Weights of a small transformer language model.
Architecture: no biases in attention or MLP, normalized queries and keys.
Training: a variant of Adam for these matrices, 123M tokens.
Each number is 500 + 25 x the weight over its row's rms, rounded and kept within 0 to 999. Layers, rows and columns count from 0. Numbers have three digits each. The size before them is the row's rms in percent of the matrix's.

# gate: layer 2 MLP gate, 448x192, rms 0.0733, rows 278-299, columns 0-95
# up: layer 2 MLP up, 448x192, rms 0.0615, rows 278-298, columns 0-95
# down: layer 2 MLP down (transposed), 448x192, rms 0.0638, rows 278-298, columns 0-95
gate278 096:489478478477492438509469455568520438476476526467544510497492522490503503479513464487513495526480504495496461505530474508491523494515503449505487479498509485491504500493496528471474472519494478503488474482506507471502512496503518470510488512504514542467548497535514476476512511502524484540
up278 105:468530462539487472526483461485531507503482488502539456476492497503507500486473483478483485521502465478451523477472462548498462510523515529545520496475505530490547460480494517500509498446473472527547497501457482455533510473485494515521507487464462502486472472503498494498502453488500469500
down278 104:503578533509538544500504538497527523491436476512471571520527519533510484503504478472455451511469521464512490476512511509481516486535517472506488524516509465503472505486505492511491512506504510487475475412510506474495489515519505476489493530520504461516480452497543525496493511488510528487
gate279 091:479527472502475513564454486499521482483484509508505529484521493530503469508519502444471487544524440537547509497520540494511524465457521493493496450544494468491515506516528472502526507527492482499479458503531523496563472526505499482472514502504521486519501521491502496494513494528503480501
up279 100:555543495549502512488496497487478538475543465520509530489502495481478512487466490517518519474512523479510486453517546479521501520469476516506541495521487544511468498495518450458482542490533504504534503503525523547493495499520521520487523479510516447495466453488522532518535507518506495511
down279 107:434532511457485495501464525526529532478483538498487524501536470494462466506447537485458499521502489462498512502505495484450432508515477480473536505509523484525511519474470517496511520497520510495503505451479519511544489487501457475494493495517503511503492514526488458513492477496523493457
gate280 096:493490496519504514488484488508481518492501538509474482521487512479518509511477516533545480485556514488504463561479516504497523533522539508465529523482442519488475459499455446479497512490506530519484519483495492508478499487519500533485464477485516488510482475514493471456467531472479496458
up280 096:491469489487506521464524497498469510496492492525524489530486463425500524492446464522507492465506520516522464507514486489599456510522531500478505533527534475465462521464536522530498460470478493532502491498483535499505446474487504537556521551520495448478513551518499486510527470491543502471
down280 098:463504523498524515488507524512516489519516468491511533503469531499499438449564499499507503479479511486511491480461517472457501515503504471514481485515505544486553524524508467469475476503480510504504505512523508492472498540472484475450540470485480540494502419510457504483470546520502479496
gate281 106:494484479484491459486483489495524502475501537470506487476469517480526528489525503479524457550480513490556471506486485491507502485507538499533506455462494498508467514506489525526460481490529486511519464493507476465472458507542531509494511512498517470480517515522480523500470466511502522494
up281 104:483495506445502484483504473514484504492500516479523543507505456457518505501481504455503437485518484519475529545537492532516500489517500478474542515517511537511468494554491502517548496539455504435462469489524471518537539482467498521531478511502486502495485466513514517459474508478545527485
down281 100:520536492500499433486507523495507516495513496505506470471504554549478471494503478508494522468550496494527499511497526484483495501487487475497497497534519509526536522507550532495497487522554489546543494517487511477516462466465568466496504530476480499469564506513506532536501469482511476442
gate282 097:514464462524484516494482505504476526470495503556529486531458508481490461506487477485489473541506502490458500499446500458504465505517464496527496472494495527461475462499478515484483532473475492514464537489527480518482523494515501482473516487480530513535493519499521478488480498507520488445
up282 091:486461481517517494545499544505516483513508498467484454481417525539534481518502515470494513510489526488537476499485508490482560487482521512476518500531517546497514523476473529513476473466515497472515529506515492495495509467484495545461510523493485455532511495512463500477489495542515487485
down282 094:472419527500539488474539530495487530492518474517544557561443509508520482527521513509522559514496461494521507502483513530497494512488504470509499502500467487454477455522505463467488501477467474474515467481501515521435517508488494522532488478521448517519486481503523467487528474501482535501
gate283 109:514473478518482475484473499481496513504494525508513468509508540502494502470523520465515473508536472528543490525497500485503514493534521497484489521497520491511487488484528482460534466515504533542468517497536516508541454528554533488467476514503477467506478493499500497487499540515495546472
up283 104:506479539536487507510485481509469526498532477506489485535503521526493488512513511498519530445483513505485473483495518496462490516478504507517501463522491542499503481499508500488478484502529527496480490505504500551488498558520484493506444486484543450454514467504512468552474531505508511502
down283 105:487523501467545494516498489489503472549494505475506491495507520510475464467503491488506496536478512498516505554516499495526503497505499511485538476489515514504514478509537541490530496501469474465491473449513478508488517479507541501497531480502433513539464522494514494461479505488513499545
gate284 095:518473536436467478540491497505547517496468486469526481500474497493527550493521536498475535496496491524493504463506503490492497491512495508495511489501500474499474494468499501531476481480536510494459475485512490508451503498539533480447472520497541481494506537521481453506535546530493466491
up284 103:484532465524509483488511498524493493500485466525481523527490453478476533502497499514495460482541506499495498517506478492483453508499489520522513460511496537510544474517482494471466474556523454496522505496456515482505524475510547461492528522532466520499489517458519517538482466496470459464
down284 100:474471529484555523490505504501518515517514503509548493549508510459505495516492540504537512494525492518454502527484517496447489473498539516484439487498488488481542556518521553491475536485532460439492493473494522467495547502478478520494485486487528527506520543515477467495501506502474511525
gate285 108:476503509499452476451476463488490491505483512448527466472492494463466514491532472514484478489553510487443539501530503497488451508550470467520509504563472506452477527537516484510521490467552496463525500488478493523472538494535544460521489510509467461523477523516519486496495514465481503515
up285 102:504469488476486499471500526490511503533527483529540482542477499476512491511525533494506492505469490499492505538520486504504518472473518448505538499524495448504469520537527483534492531490510522520478507499511512444554473466534593554510520507517534513524509540548511505445463516509527499477
down285 102:455490458521512508482433466513533485492462526476487467458523432497530494541490508513438516491500545521439495504494501500508494455509549521485516514532517498518488515445483535512530466487474475495480492565480482489521511470498475475525551491474453502512513501451476493477525500463505509488
gate286 103:476491473464515494537543505511522491503511548501487486507519532497532461507493475523504515515518490515451469464471527465509522515516519501489481487530502461490497489459510505469511489496483472498483480474501536485467492515511517519497477530490559490518493514530466510482540519523542483505
up286 096:529535527490501573479530504479506512524500479513452463505495530534541467529476486520516502504491485483506521470481487471497488511504470501512464528478531530521491534494467452510473484480492523512495536496437497501472478488504539504481490489466481460495491537487506499488536488510540476530
down286 103:471517486510447490522471533500531454481437468515497508472532512496486509502512534496497457517492502476487497490449494495539514479481560509478540510516492490505471503526503564502493542515457507512505495445449540472514483485459478487539511479512497553493488474540500489549532494521517490522
gate287 105:515495491521464524482498483513535515489473487518536457479471470518496492480491500477456521535509489477494525510467474487510522526511558483525536482514494548453501481509493492535512480454502466479531472486552439470506481514506532495512517509521505556504483504493540514518519488512522526496
up287 101:467536491479528539490469489500516509490510498501489529468476519497547509505494483499535477463480490510534505528498529496503489483532531445519478523483506470529483509514508474538471526493546526516500487500458488526474481464507488482539520508484465434518482532452500531495494523500515541526
down287 102:512545510526503458479493509492481468495470473511535500498499523536469485511483501517483504511463504491464502526487484538556497468542499520497468513483534470509488506506446546500507479527524503502466483447511561500443521512534466508555533507475546536515481521478537518519504478467483457524
gate288 099:513500481511490509520469515491489499475511527507487483489504539500473500509529521478529521457530526474507483490512511522500543497538498535494516501476474505516503491513510482502490509464489483550509494499552514552521476533529495482459465468448537506491484485517507502469461539510479515515
up288 099:524517528479505467500503513459519484518521495504509488557474509492535555480533537493479550516498520484498459480508458491502447513502530520505482488483532463498483521509500495517540497522512519509481455498500517529482489542529559545472508517503495481509561510520478482530504521481492518523
down288 101:544498452479497498476499496499473472469472509489500505460529518458470492469490507490474490464436501489562441529520466509497521526472512491519481501526494477485514445485463470513459514510480503501506491556479465521506539515522481508544505496509465482489448458492513504484473530501524538489
gate289 107:500495504497469522471480485509489491447471520527502466523443508485525514457521482503484530551516450475482499528484524487490472514491478479502491498515512516497473489506513454444470476495511500520487502494487485516538455484518510528512465479506546485503543500506478501489553521473548499464
up289 099:506515459507503499536548513516506498499494558474494498485530498490508440499554503515531484547504497534478467513488527440464478525505503500538485497512460499453508513495536492539477475532524498471480497496510487471482523479485505511498505494485463480505543483471476464523536506450482514494
down289 105:498504493496516513486501456494531524517468502491501488517482451495471455507459523496510513456494489533446519504492495513525498500508471484538552474496510533536536491484492452483547560443450487492510510507499490530481491511478515464491457530491480467521481498489507538507444477514520482481
gate290 106:526502474512487554502495468491498488495482506539517502483488479525510525499457479525515501499529512481503475496503525527490457503487495504512492501451515492493464469476529482502473460494471507472511476473495501504475499536504532508554504507467531480527459452489513529496534507480486472505
up290 103:516517504509485471463506489514463460481504449506529492516455525476506533559457497509489497559500466494513524505424484512507470457480481521526509485547483479476487492486522505458513529480489517479486498496495466465499481476509482475519485493499505522534520496505500502527458479476507480510
down290 104:507486482488545501521530496509524554528500491495506505492538466550514477471509494547526474487507533493508507483522504523525488506475543526460517499516535519502502529496515500536477456477505509534525467536487519499490493509518498490525511474469527504518496449518461529481504511481512485539
gate291 095:488509540480465484506531498546545476498483529487476470527490503505533504462484549530522517536465500511483483472509485483493548482496483487505515473527511538472518490515487478479507497486507505470466518488472486508533484512512530507482497457490499446500498492483495479494480542537506511489
up291 098:520517530506514489519488546522513516504523482474501472485509508505512515505503558512488478492531547491494483487493503501479509494467562473450525508459516507539508490517548502490468488491521543487488495500525461515531522519491515504478485536490524552547545484506491498491521553505452505444
down291 097:463545508530504499512521507503472511473480491495497508528488485516475517510477560539463492506479533491516532472522505495478497493489454537515487516519518502493508509523509464481517480464509493447500525536479471514462529549508527466494519524506490514486451502445473478456494547529539479506
gate292 106:471508525522476526463483469520510489476476523468524480455458481522508474528502489481513488472433465486532519496491497479479543523492482507516454492486493491496523512499542455540508520471516511495526464486536518507486464485516474484482488500502484460480524521505504483484533536503517528528
up292 115:518502504511498485522504525524485478515514495462516481513523500462493544515509504561454512511498477513531481514543488540498488506496470529533500506545480498487531500477491495495503467513485480499511541486572537480485481479501479498496518484489574484486525494531475508479543495536475482503
down292 105:547483479543506472512487525447483485499516512497538498476454528490515475523518509488496502509504480540542477524481498476544500508541515468505539481504478485534448503505517499522525531519550460483484507489462534507493534483474541474502504502492521477470502497510523510484425513515520507480
gate293 095:511456476493453495507486508517493495492498496467536462533481472506492502482535533466507529517527557500444501502489476486513512525554497491503508527444554482506520487499476528533470485478516485505455526488506485503504541505530557481479499497541496507479513514490500505516481484496502440529
up293 106:463512489480505511526495521487522464497516512465498528496495495496519510522489465528484452485528535491487514507529495412527465500519501521517510465484487464522560500510511567506525472530540485457520510505478462469507520487484514505508499528439472560480514546513452503479464543515510526486
down293 105:475498484503576487512473517506504474534525465540544497495537481446447485563510511488521539514539462528475497526525481527451519501491506447495506554476491546451471485533533515505486438493466477498549472513532501492517510518500518468502503494515511526510479496512513474499524530488511523534
gate294 115:498467491530506504463482438517499505536474532508494468466537471483525482506488486528513438547551490468502477536515511500534509509502524478479519465507488474502509514503501457503540484499551465482472510472517511537523496518533507494500479495478521458480466487494510508431485477491505502483
up294 103:526532468496490567483508500485459488503519509538489484522518493508450525543457496524490521473480468496497515507495480509495514536514505510462491548489500520509447464529487482454455461500494508490506505508514467505535489491508510487437481452514487497449490526484490506450483500484514471522
down294 104:500466560530476471524530505497494479508539505554486538492499550541484477470499548481561481494482506508504486506467544513541484496487446485506478488499525503509527473483474505517524551494496512505483472469490496546445521514491465488498485528474493449515481480507528467523519478529529496462
gate295 098:474502505526495468474465440484508453505438501516486498485503535520464503522491524521462525499514513479452489530522458497493467533499470470512491465470496501457490483513546475509458532481495521546511549471512465505535497496510519485505484519458527518479475471497488419511522492533513510509
up295 099:479509480499536497529511484506513570526520499477518479511512517511469466479479505499555436495497516524496465531510513490475497450510536525514442428522486477501464508535508522485478499523484484491498487486517477470488466486519442511474460521500506480524474537484503524499522493495487484489
down295 107:513520537472470487531528531468517522524500490487493497529515472493525455535494483531480531502480452526530552490456511494514485562518523522505504574486505549465502461499463490531523509499495505439519485461493477527477505461541486501486495485530488490547503489499505465513460515467525505511
gate296 087:477487463524479507535451470506516458490471521479531490469483476489504509459525450479478505520492517496472497497476487490467516523513504470499527532495502510475506478494500530521446486491481488504459538491500447495507515482513519487521535478514446508532461478486535521467514557485546485514
up296 093:498498496494523446501490511534473476484486496494545499488517536500516459497481472532511522460517496508521495441437481489519500510494498552495485470522561493491520488493494527517516512470480509494535504491472546454501516510493533519484514524569476498529488473506517503455465539503535491503
down296 089:534515529524496557483509517520534540514526474515500488537519488517528503471507530524521473500492534500470520506523499529473511516487507493499518477483510489497532499478524490482521458487512513501510496532520450536493501484526472493493507514446494512481493481499496497525499470478508501493
gate297 106:533470472514491471505494477506495539510511504543490481505485492467489498524495512487508451468524503493489506516475532484487506483473526486527467448492484523484508498520529520461517512465516506498482508484508525456531483523491519476484489486504516504469485494519512509469450520483464498506
up297 098:462547520515486491493475502499516528521476483501498473482513541458536453491550545469517498471498489496502499481509535507529513489493501493559518505515474529565493486434479509490467466485465526552511533507483504541504532480506477534538463489452511448520500539499492489496475457497523557500
down297 090:499454509483530490521508478508486456529503461523498557526494480505510528512506514523487486519524487477475476516498491505535481496504496488460505525456512493527488538498496495547498546490528509508479502441487534486511506474508497504448566507505544471475481529506521530511481492503486494476
gate298 107:508491501487489431544537495493519499486477525480489462495496519546506455475508500485459513503528483517504482484504507500486503433484509478516514518498529504491503523479483478513495469507506502542488525479478522478507508530507535518458493552475470487492528464476480516521527556527485493464
up298 097:529510524465476515490468494506500475509513476504479493481510454473473513516521514522468494527560495521423515523499453516501488496513536526532501483468499478479521494498505527501486501452501464495471517490497478529472498510497476497528520473509498458526507487505497465524538472485522515426
down298 096:494494464475537477494509472484522521492537560497548486522468547501501497452485520460475560510530528533475483499525533504526506495492494506498488526530511480541512524512510515506541471510531478488487503494491533481493484515515500479482498541522502469533477506502510541508474537511477504516
gate299 096:502494509522494526459513486533493487548490523488475480524491502510546497470487545507502458490473492501521521506529572504530485555514513510508491487496505553474503495502486476487498520500496496507498439488532503498489529500490498487507510533507487486458506493495465536493481491481544516459